From a checkpoint of a small transformer trained on Wikipedia: embeddings untied during training.
Each number is 128 + 32 x the weight over the matrix's rms, rounded and kept within 0 to 255. Layers, rows and columns count from 0.

# layer 3 MLP down (transposed), 1280x320, rms 0.0433, rows 347-389, columns 80-159
[[206  93 127 110 159 117 110 163 104 100 123 153 153  93 173 123 123 161  99 113 209 129  99 121 125 178 126 115  85  54 144 124 116 171 121  88 128  84  87 124 138 160 170  74 109 109 177 110 113 125 109 142 130  59 146 142 120 127 187 165  81  84 118 118 105 100 143 143 166  85 145 150 100 143  93 183 161 137  65  86]
 [ 19 152 165 114 161  62 133 158 142 178 137  71 195 106 108 146 135  80 126 109 194 154 134 122 150 129  92 183  80 134 152  54 101 142 154 179 113 132  81 142 160 119 179  87  75 107 146 162  82  91 116 169  99 116 124 104 165 103 138 119 108 153 109 131 103 122 123 130 165 103 150  68 162 117 101  88 137 155 162 159]
 [144 180 143 141 174 133 198 106 119 170 110  95 127 133 199  95 137 109 141 142 112 168 116 170  61 124 143 156 122 144 130 134 135 105 100  65 137 205 156  77 176 123 114 148  95 170 147  96 140 151 103  92 138 207 113 113  80 164 136 130 140 123 130 133 134 128 165  69  79 156 177 160 162 119 169 147  59 130 182 102]
 [126 114 112 166 132 158 113 173 151 136  95 103 102 126 182 154 139 217 201 113  91  97 104 161 149 126 125 125 105  85 114 127 102 146 116 130 114 112 139 170 135 153 105 126 140 171  95 128  61  45 128 140 111  89 119  72 183 101 126 143 134  93  60 142 165  85 187 125  53 121 141 174  61 144 119 153  72 145 141 143]
 [149 132 144 116 142 103 172 114 156 149 142  98 103 110 106 186 164 149 175 117 107 183 208 158 104  75 143 147 142  85 136  83  76 125 171 130 149 168 154 102  91 108 173 110 122 123  71 130 146 102  84 136 162   0 112 131 133  94 176  97 168 105  82 151 189 142 106 138 130 150 100  68 120 125 102 137 134 144 138 148]
 [121 140 158 141 137  83  97 129 130  55  98 101 107 126 169 152 122 139 112 142  97  99 179  92 176 129 147  63  66 138 140 128  98 145 165  95 141 159 160 148 128  64 142 108  88 116 104 192 181 162 161 205  96 108 169  76 181 136 163  84 157  82 139 175 100 141 163  87 138 135 144 124 168 132  85 124 154 123 107 203]
 [ 99  81 110 218 122 195 163  91 183 119  86 112 170 124 110 186 110 113 140 158 139 115 136 121 139 189 137 185 120 159 103 157 188 154 132 143 151 179 160 185 138 148 126  91 154 124 107 124  89 149  99  94 146 190  74 140 165 151 121  83 156 102 191  79 160 203  70  92 156 143 148 173 116 127 182  99 157 162  36 152]
 [154  84 124 156 142 117 148 157 139  66 144  80 106 138 127 181 110 116 171 120 107 140  90 164 113  48 107 116 166 153 124 128 137 103 163 177 115 118 124 136 132 190 108 134 113 119 112 131 186 189 135 127 111 140 180  99 143 123 135 149 121 101  43 127  97 120  85 156 120 172  52  69 136 163  93 127  68 166 167 136]
 [145 186  89 102 166  71 137 142  99  70 102 166 135 146 130 131 134 190 120 208 134 147 127  79 176 132 131 151  57  88 153 169  70 110  51 200 119 124 162 132 156 131 111 129 134 129 151  48 141 107 161 166 165 110 111 146  63 162 111  88 132 111  51 128 121 150  75 126 137 136 168 135 140 147  96 136  68 147 142 149]
 [157 117 182 130 230 132 122 146 113  95  52 134 111  44  79  99 132 100 124 124 136 197 144  51 160 191 132 107 135 124 141 140 180 155  88 117 143 152 103 208 129 175  27 113  95 107  78 168 124 133 135 104 135 134 151 148 141 186  93  95 144  84 134 104 137 152 139 101 156 167  96 169  67 111 173 157 186 112 126 110]
 [116 179 136 135 102 126 128 167 119 140 138 122 143  95 147 123  89 134 170  59 162  90 158 124 146 115 104 153 137 114 129 134 128  95 136 162 107 158 122 158  93  97 119 135 131 179  72 129  36 108 144  84 166 116 160 165 117 109 105 124 148 152 148 131 106  99 150  91  42 120 124 133 144 170 134 132  80  98 136 157]
 [168 121 174  95 139  72 174 128 166 128 138 149  94 170 176 105  73 109 171 143  89 120 129 179 164 148 129 168 133 155 105 138 138 165 107 184 142 156 119 173 145 166  69 184 145 143  96 100 104 120 190 146 121 105 126 136 128 146 181  84 159  91 136 162 110  89 109 141 129 127 137 104 160 174  86  88 198 122 139 105]
 [114  96 134 154  93 119  69 118 127 161 122  94 145  96 113 148  95 117 142 197  76 184 136 209  99 110 115 138  81 118 172 132 118  92 178  71 165 146 124 153 153 153 155 138 131 113 140 158 103  36 129 144 113 195 142 136 150 166 140 151 156 103 159 122 108 107 105  47 106 149  67 114 174 104 176 163 113 185 140 119]
 [ 85 107 111 149 141 204 112 103 164 146 174 146 142 160 100 144 135 105  82 115 106 110 106 108 197 115  64 141  65 184 117 164 107 120 126 135 131 104 113 130 130 149 112  92 124 113 165 175 130 128 163 156 125 130 161 146 106 107 115 120  97 130  97 201  97 153  72 137 111  96 155 125 123 102  87 131 137  93 111 150]
 [170 153 151 136 107  99 134 125 102 178 110 130 114  78 120  62 159 116 150 117 148 124 145 195 116 136 143 121 119 131  87  66 115 118 124 115  27 154 114 221 127 142 115 102 100 105 141 129 167 107 161 160 163 135  99  77 112 152 139 213 145 132 129 140 155 175 132 112  78 150 138 118 105 122 121 188  54 108 125 152]
 [152 147 115 134 105 143 117 140 147  80 165 119 144 163 114 183 161  96 120 134 143 143 113  70 104 137 160  66  97 135 125 155 124 107 166  86  86 123  95 126 159  57 119  80 169 159 165  70 194 190 118  90 107  96 116 112 156  89 120  96 149 136 111 188  85 103 156  90 102 122 144 137  93 102 107 111  95 131  83  92]
 [140 130 115 142 115  96 127 122 133 165 122 134 126 116 186 104  77 154 133 129 106 105 187 127 124 150 126  99 161 109 121 111 127 116 135 100 159 158 138 154  91 110 109  79 114 151 158  88 170 114  75 165  85 131 165 110  89 159 105 127 130  64 102 109 180  62  92  59 148 117  76 127 133 131 134 147  71 107 180 109]
 [166 146 133 172 140  74 166 156 185 120 124 121 130 132 192 129 131 151  82  43  79 139 139  74  88 142  83 218 119 113 129 127 185 168  93 176 157 101 155 166 125 119 138 111 137 199 167 155 173 147 144 141  79 153 144 144 143 129 136 157 149 139 165 202 128 114 145 185 153  89 147  88 114  95 127  94  99 158 120 157]
 [184 118  79 128 159 113 106 117 139 166 157 172 165 134 144 162 133  79 169 142  89 169 118 128 153  95  61 111 135 140 115 151 139  90 130 161 143 127 113 120 130 117 117 145  90 127  84 124 166 154 126 165 142  81  97 126 106  97 208 130 149 190 112 135 175 198 132 142 116  86  97 144 149 125 108 155 139 109 126 143]
 [109 165 107 142 151 138 103 139 139 137 151  59 101  98 155 145 164  98 149  73 117  92 112 113 126  98 157 144 174 192  95  43 140 140  91 150 160 117 125 144  85 167 147 134 121 123  85 154 102  39  93 130 113 140  76 137  82  51  86 120 174 136 145 113 174  88 179 142 156 114 113 140  55  74 127 196  50 182 156  75]
 [102  25  80 110 172 170 118 138 123  75  93 105 149 102 135 105 143 137  64 179 106 110 155 128 112 135 131 125 128 152  90  90 205 123 121 143  50 131 170 103  90 160  85 203 132 142 149  68 123 141 127 141 110  89 122 207 115  99 119 149 118 153 136  63 143 102 185 125 109 172  53 168 102 119 151 132 159 155 139 136]
 [136 160 167 123 151 166 134  14 123 117  71 115 166 113 127 104 175 106 181  75 134 108 115 147 141 124 165 129 125 150  92 152 111 128  89  96 113  71  75 137 160 129 194 145 121 139  99  94 163 183 108  66 121 100 104 160 107 158 146 102 134 105  89 111  81 114 118 102 147 117 152 117 136  79 122 130 175 111  97 176]
 [154  97 179 149 137 157  94 173  64 162 151 163 166 130 162  69 110 164 144 125 158 170 121 172  32 130  95 154 127 189 168 146 183 149 122 108  75 156 193 127 113 150 172  50  88 120 140 155  75  69 165 102 109 144 102 127 134 170 123  93  81  85 104  92 156 115 123 121 145 179 176 118 105 141 124 136 113 170 162 158]
 [107 120 156 104 114 139 150 136  72  60 141  96 116 133 119  86 163 146  91 103 132 116 105 116 138 157 118 161 126 155 133 173 118 107 137 128 114 147 133 102 112 113 176 131 104 152 101 157  40  83 109 128 125 112  85 172 107 147 108 167 120 130 126 131 134 102 119  89  94 156 133 113 127 137 193 121 114 112 136 154]
 [ 69 167  95  85 116 104 118  82 115 116 123 137 192 199 104 128 162 159 130 152 102 106 174 146 111 107 103 138  94 135 111 117 133 158 115  98 132 120  38 139  99 122 107 164 113   0 165 135  65 141 151 171  90  93 136 121  98 108 148 162 179 109 171 159 182 116 168 135 157 136  80 166 116 161  72 111 104  76 136 170]
 [157  64 150 144 181  75 173 111  99 160 153 162 173 137 157 184 133 172 171 157  60 119 158  99 168 131 149 147 169 187 124 166 168 137  87  84 176 118 118 134 110 174 106 113 125 111 124 102 200 125 129 105 138  73 133  87 111  97 155  92 162 154 118  79 132 199 214 146 142  85 154 139 117 129 132  94 199 102 107  76]
 [114 237  96 118 105 129  91 151 151 122  85 148 137 209 130 129 124 101 132 147 168 114 115 152 167  55 159  94 110 138  58 203 172 164 122 100 111 133 206  80 117 121 144  88  99 100 103 121  23 106 155 200 105 105 109 164 176  69 194 150 149 153 180  85 148 118 106 121 120 169  54 111 194 130 192 139 174 112 138 151]
 [124 127 116 170 119 121 124 157 122 103  83  87 127 116 132  94 153 135 152 195 132 143  89 145 115  69 101 160 113 117 155 103  95 136  89 121 126 146 106 149 171 126 178 165 119 121 121  91 103 172 113 150 130 129 118 161  91 148 152 145 156  97 116 133 164 132 155 129 158 110 138 158 161 117 118  60  82 134 138 136]
 [187 149 137 165 115 117 173 148 118 114 170 138  88  74 138 128 136 117 209  99  67  93 119 145 136 130 110 175 136 111  86 127 138 114 118 133 128 150 181 125 137  81 143 131 110 152 157 146 127 114 147  47  81 178 226 164 147 107 133 115 135 143  90 160 140  80 156 134 113 203 145 121  77 127  62 122 192 117 123 143]
 [109 178 126 170 118 132 120 155 147  46  76 211 125 149 171 130  84  99  90 150 127 181 121 128 116 176 161  43 133 157 127  76  59 127 114  96 111 118 172  86  96  84 138 134 115 165  93 175 165 106 133  84 100  81 118  85  90 121 150 155 158 113 151 149 101 157  74 150 165 129 103  89 107 140 119 135 130 128 122 101]
 [128 193 145 110 113 130 137 101 129 103  81 102  84  82 101 148 122 131 159 172 113 151  57  84 123 155 174 176 122 153 105 130 117 131 153 127 166 114 151  85 185 138 106 111 201 130  94  95 132 131 155  57  68 105 171 171  98 194 146 128 114 138 135 122 117  84 122 201 198 167 123 169 136 137 143 156 130 113 140  53]
 [121 164 179  88  97 129 134 112  95 101 134 117 142 119  96 101 133 103 106 140  77 153 171 139 139 137 106 146 150 119 130 150 133 126 123 116 121 105 137 110 135  95 147 195 148 121 112 174  92  67 135 125 138  82 141 115 119  72 144 141 128 133 120 102 132 139  97 155 112 161 186  89 177 135 100 111  83 134 113 142]
 [103 197 107 144 113 114 160  99 177 138 106 130 134 118 156 122 188 117 116 138 152 156 131 141 131 173  67 185 152 139 222 149  88  94 143 111 114 167 153 143 160 137 114 119 104  97 106 136 115 106 148 160 148 102 141 127 108 128  88 132 176 136  99 107  97  85 173 119 109 113 117 118 152 177 141 130 153 170 145 167]
 [ 81  90 128  43 123  49 114 127 103 120  98 147 125 129  70 112 160 136 188 166 141 140 171 169 140  73 135 123 168 133 173 129  71 108  67 126 122  89  79 120  77 158 139 107 141  93  73  82  86 112 128 148 188  80 173 100 121 104 150 135 100 144 109 162 172  85  75 180 143  72 108 186 141 129  96 105 109 120 119 152]
 [158 109  74 136 147 101 146 136  70 161 121 170 112 113 138  94 185  51 135 153  60 115 172 159 108 123  90 169 172 114 163 130 114  92 138  98 154 127 167  87 126 141 158  62 140 128 166 171 186 162 174 154  87 111 173  95 100  97  65 162  85  79  75 198 170 151 146 151  83 157  88 120 125 114 141  88 150  41 111 120]
 [137 138  94 162 127 159 123 140  54 116 106 127 164  87  75 138 139 158 184 155 127 107 101 132 118  92 131 144 127 143 135  89 107 150 147 108 112  81 184 109 153 153 190 182  74 155 194 113 125 123 104 145 156 115 109 124 139 150  85 167 187 146  48 145 143 136 184 171 109 129 134 156 174 193  90 165 133 148 152 121]
 [150 110 121 104 125 105 145  89 117  97  75 159  93 155 168 127 113 168 154 196 179  85 125 135 130 125 107  89 110  70 168 162 127 118 144 142  78  86 108 120  47 122 108  75 168 149 120 101 166 179 115 129 155  56 143 106  93 157 156 162 107  91 140 105  95 113 118  66 137 138 139  41  81 203 158 112  99 129 157 162]
 [ 87 185 138 200 173 164 148 117 140 111 132 163 146 126 196 118 128 111 140 137 113 155 133  97 166 120 142 134 198 141 111 165 123 181 123 113 145 136 134  95 130 160 116  61 131 175 145 159 172 149 173 125 107  43 123  78 136  85 140 192  91 140 153 157 141 135  93 147  98 100  86  83  56 134 164 145 147 209 122 101]
 [ 79  70  98 130 107 129 101 169 128 134 106 125 145  97 167  85 153 143 151 155 115 203 188 125 125 102  87 142 101 153 134 152 130 143  88  99 134 104 117  89 160 158 152 115 125 158 118 126  91 144 117  95 160 163  86 125 155 103 161  91 149 158 132 150 115 102 105 122  84 106 101 115 108  84 130  96 130 154 117 121]
 [116 155 162 148 144 130  88  90 130 126 122 130 195 109 174 137 194 129 118 145 172 127 112  90  91  79 103 115 107 163 150  49  67 163 162 140 128  93 157 148 168 114  44 150 141 178 136 103 176 138 137 127 111 206  94 168 173  85 138  98 100  82 121 114 166 166 136 140  98 116  36 140  96  79 137 180  91  88 142 100]
 [109 123 158  97 126 147  76  92 115  95 113 131 117 100 173 146 140 180 111 131  94  82  71 176 175 128 113 138 156  91 128 154 185 138 166  65 143 159 131 134 107 129 151 121  75 112 101  98 167 108 171 230 164 146 111 119 139 128 186  98 116 121 106 151 117 183 122 138 113 171 145 162 110 173 122 152  59 157 131 130]
 [ 95 106 122 178 114 170  66  97 156 159 157  80 143  92 136 108 139 123 191 146 123 180 123 154  74 171 145 150 160  97 125 128 115  97 152 103  99 133 130 159 158 113  85 190 124 178  85 131 144 117 110 146 153  60  87  76  81 158 139 102 102 152 148 118 109  91  93  71 188 150 107  94 209 145 117 129 139  74 171  89]
 [111  60  99 124  82  79 153 155 134 164 209 184 143 153 147 107 154 107 118 167  89  90 128 156 149 117  89  98 121 156 113 150  63  66  93 109  62 105 130 122 163 213 154 172 103 138 120 146 147 107 164 123  97 113 159 118 111 119 153 125 157 112  97 171 137 141  99  79 136 152 128 147  92  78 128 141 116 122 156 114]]
# layer 3 MLP up, 1280x320, rms 0.0589, rows 348-389, columns 80-159
[[153 131 126 197  88 160  96 181 166  79 107 217  67  94 111 118  80 137  99 207  88 102 117 131 129 119 151 142 131 133 150 144  60  77 174 151  83 118 142 136 151 177 128 177 160 119 106 129 124 193 184  96  14 140 183 131  85  91 124 163  94  93 144 128 186 172 148 137 183 168 139 133 131  62 127  81 116 145 109 100]
 [113 148  58 131  72 107  96 165 141 140  91 166 167 103 100 160 141 146 127 129 123  68 138 130 116 143 148 113 142 106  90 138 114 155 179 162 114 129 144 102 140 105  86  91 151 104 120 158 111 111  88 108 106 129 117 144 133 111  71 150 145 168  59  97 126 126 137 116  67 126 143 187  67 110 107 150 117  95 103 130]
 [ 61 137 139  90  84 138  78 151  72 153 200 118 150 161 146 147  45 122 134 181 111 117 147  77 111  77 159 122 122 126 110  88 127 168 149 140 162 173  88 123 152  92 106 130 156  82  82 101 157 135 138 101 163 128 154  99 169 169 140 111 142 130  99 132 106 174 155 116 142 106 136 107 140  79  88  83 117 125 166 127]
 [154  85  78 105 112 163 130 188 126 141 156 168 132 147 144 139 128 136  80  90 168 105  79  98 152 121 136 124 139 111 144 171 168 118 151 134  90  90  96 145 163 153  79  68 124 105 136  88  70  97 135 127 196 146 169  74 103 129 115 149 107 213 140 143 172 197 170 130 137 128 178  82  55  79  83 154 171  90 109 115]
 [201 120 122 188 107 147  94 120 117 109 160 152  97 148 103 122 133 150 107 156 135  57 147 124 148  74 143 117 179 120 199 108  96 185 132 124  98  86 137 173  69 175 162 110 117 113  75 182 200 131 154 120 152 141 117 123  87 136 113 117 123 121  74 109  67 183 147 124 150 147 182 150 119 126 125  93 119 113 144 154]
 [136 190 104 179 138 107 144 218 142 157 122 157 101  50  56  92 214 143  89 194  65 146 128 127 122 108 112  32  68  58 126  80 185  87 175  92  68 131 123 140 113 168 127  76  69 159 165 196 137 133 108 111 138  75 178 180 133 117  65 120 117 165 141 144 170 135 151 111 128  69  21 131 110 136  95 141 156 139 174 162]
 [116 122 135 135 154 128 152 157 157 149 129 141 114 105 145 120 163 168 165 138  98  80 139 123 132 128 218 139 150 134  87 207  99 172 164 153 129 172 174 166 152 105 127 119 125 145 104 124 130  91 105 122 152 104 118 115 102 115 174 147 124 150 121 158  75 151 157 152 138  76  78 121 179 197  99 115 150 142 108 107]
 [161 138  89  97 114 115  61 147 101 195 177 111 131 113 100 168  97 150 132 110 111 139 120 174  82 123 129  53  91 162  80 179 142 201 138 136 184 127 128 118 130  76  99 133 117 116 170 160 150 188 100 114 121  89 156  90  69 161  55 111 162  94 137 109 110 138 120 164 112  70 156 139  82 124 101 143 125 102 123 104]
 [129 142 117 106 115 192 128 137 105 127 130  59 150  67 158  60 194 165 126 162 125  98 133 143 167 123 132 108 112 132 148 170  68 130 157  52 157 127 172 137  98 123 116 124 109 162 131 141 155 132 111 105 143 159 144 176 150 146 174 130 114 109 154 152  72 156 119 118 188 127  93 147  83  87 135 120 212 110 168 124]
 [183 155 188  72 139 153  48 138  75  84 129 130 147 147 125 132 119 148  76 187  72  89 148 169 132 125  74 149 100 167 161 142 143 141 128 143 153  86  93 113 110 164 138 103 102 135 128 128  86  98  58 145 101 132 111 122 165 162 163  83 133 105 112 108  92  94 180  78 150 131 201 131 125 170 113 133 110 107  94 106]
 [124 120 114 110 125  94 121 118 139 130 130 144  69 142 137 117 122 124  89 152 115 124  89 150 117 111 121 107 168 133 135 130 111  89 134 172  56 138 108 120 140  86  70 135 140  96 159 120 142  69 118 100 113 154 179  95 141 109  89 146 163 152 148 143 180 162 135 158  40  49 114  89  95 113 111 162 167 179 108  80]
 [163 102 144 179 144 173  96 173  96  91  99 127 122  94 144 154 164 122  92 165 125  94 165  98 138 196 148  93 158 103  91  54 195 113  77 152 126 107 159 135  88 128 111 148 170 161 134 134 144 174  98 170  91 152 164  88  89 153  61 140  89 158 128 138 171 161 155 168 154 152 174 144 111 186  79 138 168  93 144 109]
 [ 97 123  65 122 127 121 104 138 144 115 127 131  97 110  92 151 102 130  83  97 113 142 202 102 131  78 144 131 125 126 104 168 168 112 167 138 156 130  86  81 189  91  79  81 122 129 207 137 159 135 171 106  95 107 149 154  94 165 168 104 136 133 100 156 173 133  75 160  90  54 111  65  45 173 137 112 117 103 201  99]
 [132 101  99 152 122 152  68 145 120  93  87 180 101  74 170  99 133 145 111 149 156 169  91 129 116 135 182 104 136 147  52 136 150  98 159 168 164 151 115  83 125  98  65  82 112 203 150 161 186 151 112 104  76 138 205  49  82 176 116 102 122 203 146 157 131 111 148 128 190 151 122 200 104 176  75 111 170 111 141  45]
 [177 172 103 125 118  73  84  90  61 118 118 130  71  94 120  74  60 195  91 146 118 130  67  88 162 176 163 131 164 105  55 133 126 129  90 148 115 154  99 143 174  87  49 148 109 183 185 127  47 147 124 102 155 139 132 101  94 143 155 108  84  88 122 153 125 122 138 146 118 106  78 160 133  58 126  60  95 161 111 113]
 [ 98 106 101 120  87 172  76  81  85  87  94 150 123 122 170 137 164 171 136 142 110  94  93  86 122 146  59 110 106 149 113 188 105 123 152 184 115 126 128  66  85 139 113 155 124 129 100 158 123  81 175 115 153 140  85 144 171 132 118 120 163 151 110  87  73 180 157 131 125 168 156 153 112  77 141 143 151 101 115 127]
 [198 117 134 103  83 166 122  99 162 180 134  86 133  90 101 143 140 130 127 138 170 140 178  71  97 137  93  91  90  68 105 109 124  98 118 141  99 104 143 100 161 144 153 138  60 130 104  30  95 125 152  92  86 113 111 108 154 130 179  87 137 104 107 129 174 145 122  96 148 183 153 204 192 161 165 127 197 119 152  98]
 [156  90 144 157 115 143 133 131 145  85 127 139 114 126 142 162 112 137 147  98  63 163 130 168 130 111 151 131  87 142 125 169 129 135 181 144 114 145 129 160 132 169  48 102 182 159 150 107 147 163 153 104 145 168 127 143 157 177 144 132 101 131 160 106 119 117  88 115  65  96  71 152 106 121 120 106  96 134 162 129]
 [107  83 107 109 125 104 141 141 131 121  88 104 109  63 148 189 182 140 106 109 155  77 141 157 112 123 138 105 193 146 158 102 166 143 160 102 157 195 132 127 117 209 102  52 160 191  87 155 142 185  69  90 103  74 117 104 155 205 173 126  83 108 163  68 151 156 150  94  47  97 133 144 104 201 127 131 127 135 180 118]
 [190 179 131 147 111 152 118 127  73  91 153 130 168  83 139 122 151 121 113 132 112 170 166 151 124 110 127 121  76 109 110 152 120 166 128  99  65 150 153 128 188 180  75  74 151 178 142 105 200 151  89 112 154 139 159 103  92 115  99 106 157  91 117  85  93 182 147  87  72 139 138  80  66 103 126 182 124 188 140 103]
 [138  89 172 136  99 146  97 217 114  48 110  57 183 113 176 150  78 179 114 148 176 139  91 137 101 124 175 114 125 160 138  99 104 150  93 133 167 131 151 142 150 137  89 114 122 151 153 120 105 130  95 189 115 110 142 101 130 139  82 177 154 160 100  24 133 135  72 102 128 128 101 142 141 156 118  73  94  85 156 100]
 [162 161 106 125 135 146 140 115 164 161 142 135 117  93  73 175  88 125 111 119 147 135 121 111 117  77 111 141 123  77 108 180  89 127 113 120 145 202 134 131 145  81 129 140 140 149  91 148 130 146 149 102 118 116 148  84 172 126 122  99 123 168 185 149 161 116 145 126 117 111 103  59 104 143 100  76 117 144 166  81]
 [156 127 105 176 110 157 132 124 124 151 142 118 117  93 132 169  83 141 153 131 137 148 163 167  81 121 114 118 133 138  76 164 153 131 110 117 181  85 134 133 131 160  64 105 158  88 115  69 149 169  74 111 131 176 126 135 127 127 125 116 143 167 119  73 177 153 150 174 148 166 147 196 132 105  81 113 164 173 121 113]
 [120 150  82  76  67 145 165 100 109 106 104 123 128 146 124 187 141 210  61  96  88  99 119  83  95 105 105 193 147 124 163 114  80 181 166 104  92 169 124 166 142 115  69 182 166 157 164 104 169 181  61 148 132  96 171 137  72 178  84 121 154 116 132 123 146 146 146 114 123 142  81 102 120  78 101 193 110  84  85 135]
 [158  60  89 134  68  57 135 114 121 169 119 124 120 120 117 130 131 113 153 121 118 138 130 138 133  74 178 114 186 118 118 148  82 174 176 159 124 125 105 118 119  59 141 138 143 155 136  71 139  82 116 127 178 164 130 144 163 141 127 148  78 115 180  60 134 177 132 149  96 109 119 118  88  58 136 117 158 164 148 154]
 [141  94 198 140 116 113 130 147 139  71  69 165 105 106 137 106 154 138 124  91  97  84 130 165 112 127 185 140 164 122 123 208 155 174 195 153 113 124  61 223 101 131  78  67 145  67  63  70 160 141 111  80 142 143  96 151 151 152 125 175  54 132  87 136 149 131 123  95 118  61 192 124 128 118 126 108 193 161 168 151]
 [103 174 125 145 133 132  88 122 132 176 108 185  86 138  37 135 110 106 138 132  98 121 123 180 112 197 156  77 179 141  63 175 129 119 129 111 125  67 124 113 157  93 105  74 114 120 132 135  87 102  79 136 181 103 189 118 153 112  78 144  95 138  95 108 138 159 123  99 168 123 116 157 158 127 133 163 132 148 143  87]
 [106 139  79 108 120 169 157 153 145 177 167 156 135 110 132 144  50 148 113 169  92  89  83 147  85 156 176  80 125 235 128 101  93  95 115 107  99 136 112  78 102 168 139  98 174 153 113  93 153 146 132 123 132  78 132 174 180 119 127 113 188  86  77 102 208 160 153 138 119 120 185 137 164 186  88 145 138  97 131 141]
 [150 157  88 118  94 168 163  70 160 142 151 126 120 100 118 109 117 147  82 123 171  73 184 145  93 116 101  85 183  43 114 173 123 207 125 109  87 128 128  95  75 151 109 177 147 153 156  60 107 132  40 144 140 138 190 127 149 177 142 142 138 105 161 107 140 134 123 154 208 157 161 139 127 134 132 135 189 123 121  73]
 [129 144 118 123  90 156 104 164  87 133 144  48 180 123  97 138 167  90 134 153 148 122  91 157 126 131  93 171 126 117 114 153 111 176 188 186 116 176  53 168 126  81 163 172 110 142 135  96 174  87 140  54 130  82 114 143  69 103 153  90 106 115  93 150 122 129 178 190 132 107  55 136 146 119 123 146 149 156  73  80]
 [209 105 126 110 109 157 125 155 114  89 134 125 130  72 107 154  96  97  93 112 162 172 114 113 162 150 128 196 165 120 109 160 116 145 100 133 150 145 135 133 153 162 146 163 106 158 111 124 132 130 140 127 146 183 139 121 144 139 134 173 147 159 159 179 145 105 137 141 159 176 128 173  77 119  83 194 194 146 135 126]
 [149 159 175  83 101 176 117  87  94 123 164  93 142 144 120 127 132 141 137 165 108 108 101 130 102 160 109 122  90 154 109  74 145 103 145  55 122 147  99 153 133 150 115 134 164 148  81 125 153 130 114 147 197 141 155 110 105 124 142 152 156 125 122 112 146 169 127 122 112 135 151 112  44 137 122 100 135 113 163 152]
 [171 112 163 156  89 182  64 106 118 115 164 188 145 131  92 171 148 151 122 138  74 113 111 171 115 179 210 180 123 128 172 119 130 197 101 119 187 148 127 122 155 172 111 165 193  48  61 190 152 122 178 128 134 155 105  59  99 166 121 117 108  92 195 124  92 117 117 110 138  83 109 130 129 153  99 152 115  71 128  86]
 [113 112 103 138 111 157 181 119 144  77 150 132 109 110  83 112 128 128 154 149 124  97 155 142 210  84 169 162  99 146 150 162  93 158 161 101 119 143 193 166  86 147  94  80 103 125 111 101 151 146 102 107 119 118 154 113 169 127 150 100 114 146 132  72 137 192 115 213 111  94 206 172  74 118 108 137 133 122 152 198]
 [159 105 148 142 144  80  95 107 238 111  85 136  94 101 143 100 188 156 158 115 158 124 182 143 103 114 110 140  94 137 117 206 111 104 151 125 129 153 114 142 143 105 146 122 150 121 121  93 200 167 183 178 167  97 136 140 101 125 166 175  90 179 160 165  96 147 108 128 116 107  72 165 125  81 129  72 125 100  80 135]
 [118 174 155 123 102  91  95 122  72 117 110  84 113   0 107 140 108 113 107 167  83 147 165 155 120 150 145  46 183 184 119 154 148 188 119 192 148 217 117 154 150 124 100 144 101 110 137  98 137 140 110 106  82 173 147 100 218 153 101 146  91 158 128 117 142  86 123  65 116 150  26 173  96 105 121 198 185  91 143 104]
 [169 137 100  73 101 127 143 169 176 126 130 142 124 158 132 143 115  76 162 165 144 175 115 169 147 110 168 103 101 171  98 134 125 172 131  98 159  92 137 129  94 161 107 124 110 120 161 136  85  60 144 167 133 104 101  99 125 188 114 164 170 142 165 116 175 121 130 119 150  93 139 157 108 172 129 104 103 111 162 181]
 [118 117 150 149  93 119 126 137 108 112 130 133  82  83 105 148  73 156  74 109  82 121 133 130 129 159 210 140  88 119 163 142  68 110 113  87  98 133 110 123  83 136 125 147 154 133 128 140 114 136 161  95 115 100 142 120 122 200  89  92 107 116 130  84 138 136 110 152 100 144 126 159 118 136 122 165 152 127 105  95]
 [158 179 100  78 119 153 113 113 138 113 181 125 171 127 143 113 173 120 149 112 116 180 168  72  86  97 163  83 190 105 168 129 108 173 162 136 181 197 163 112  97  96 129 109 157 128 128 132 127 139 166  96 155 112 119 171 161  97  70 134 129 157 123 156 108 150 130  81 112 158 158  95 129 123 110 145 157 106 150 139]
 [136 100  93 121  95 137 120 139 151 143 119 135  96 162  79 138  84 142  98 136 114 100 152 119 136 123 126 147 163 143  93 134  92  69 160 122 144 129  94 137  85 119 127 160 153  59 152 140 124 103 129 137 115 158 124 108 193  77 127 149 118 212 184 160 120 165 143 150 209 155 159  99 149  67  91 131  99 133 137  80]
 [150 145 147 137  85 124 167  91  96 128 174 143 144  86 176 115 126 141  93 147 104  83 149 141 130 148  91  96 117  84 146  98 170 156 110  63 198 146 104  73 149 166 139  84  96 133 111 118 182 163 132 149 107 180 107  84 193 145 103 111 128 139 123 115 133 133 178 188  54 147 101  85  54 126 130 174 173 138 149 108]
 [135 125 132 179 134 128 122 109 149 118 136 137 167 124  64 125 130 170 110 110 141 209 112 119 141 135 115 159 203  62 144 137 111 118 123 182 130 126 125 119 152 122  83 104 145 140 110 112 116 141 106 115 138 156 148 160 136 105 143 141 160 213 187 111 134 146 129 120 126 133 140 119 156 154 116 100 155 143 131 125]]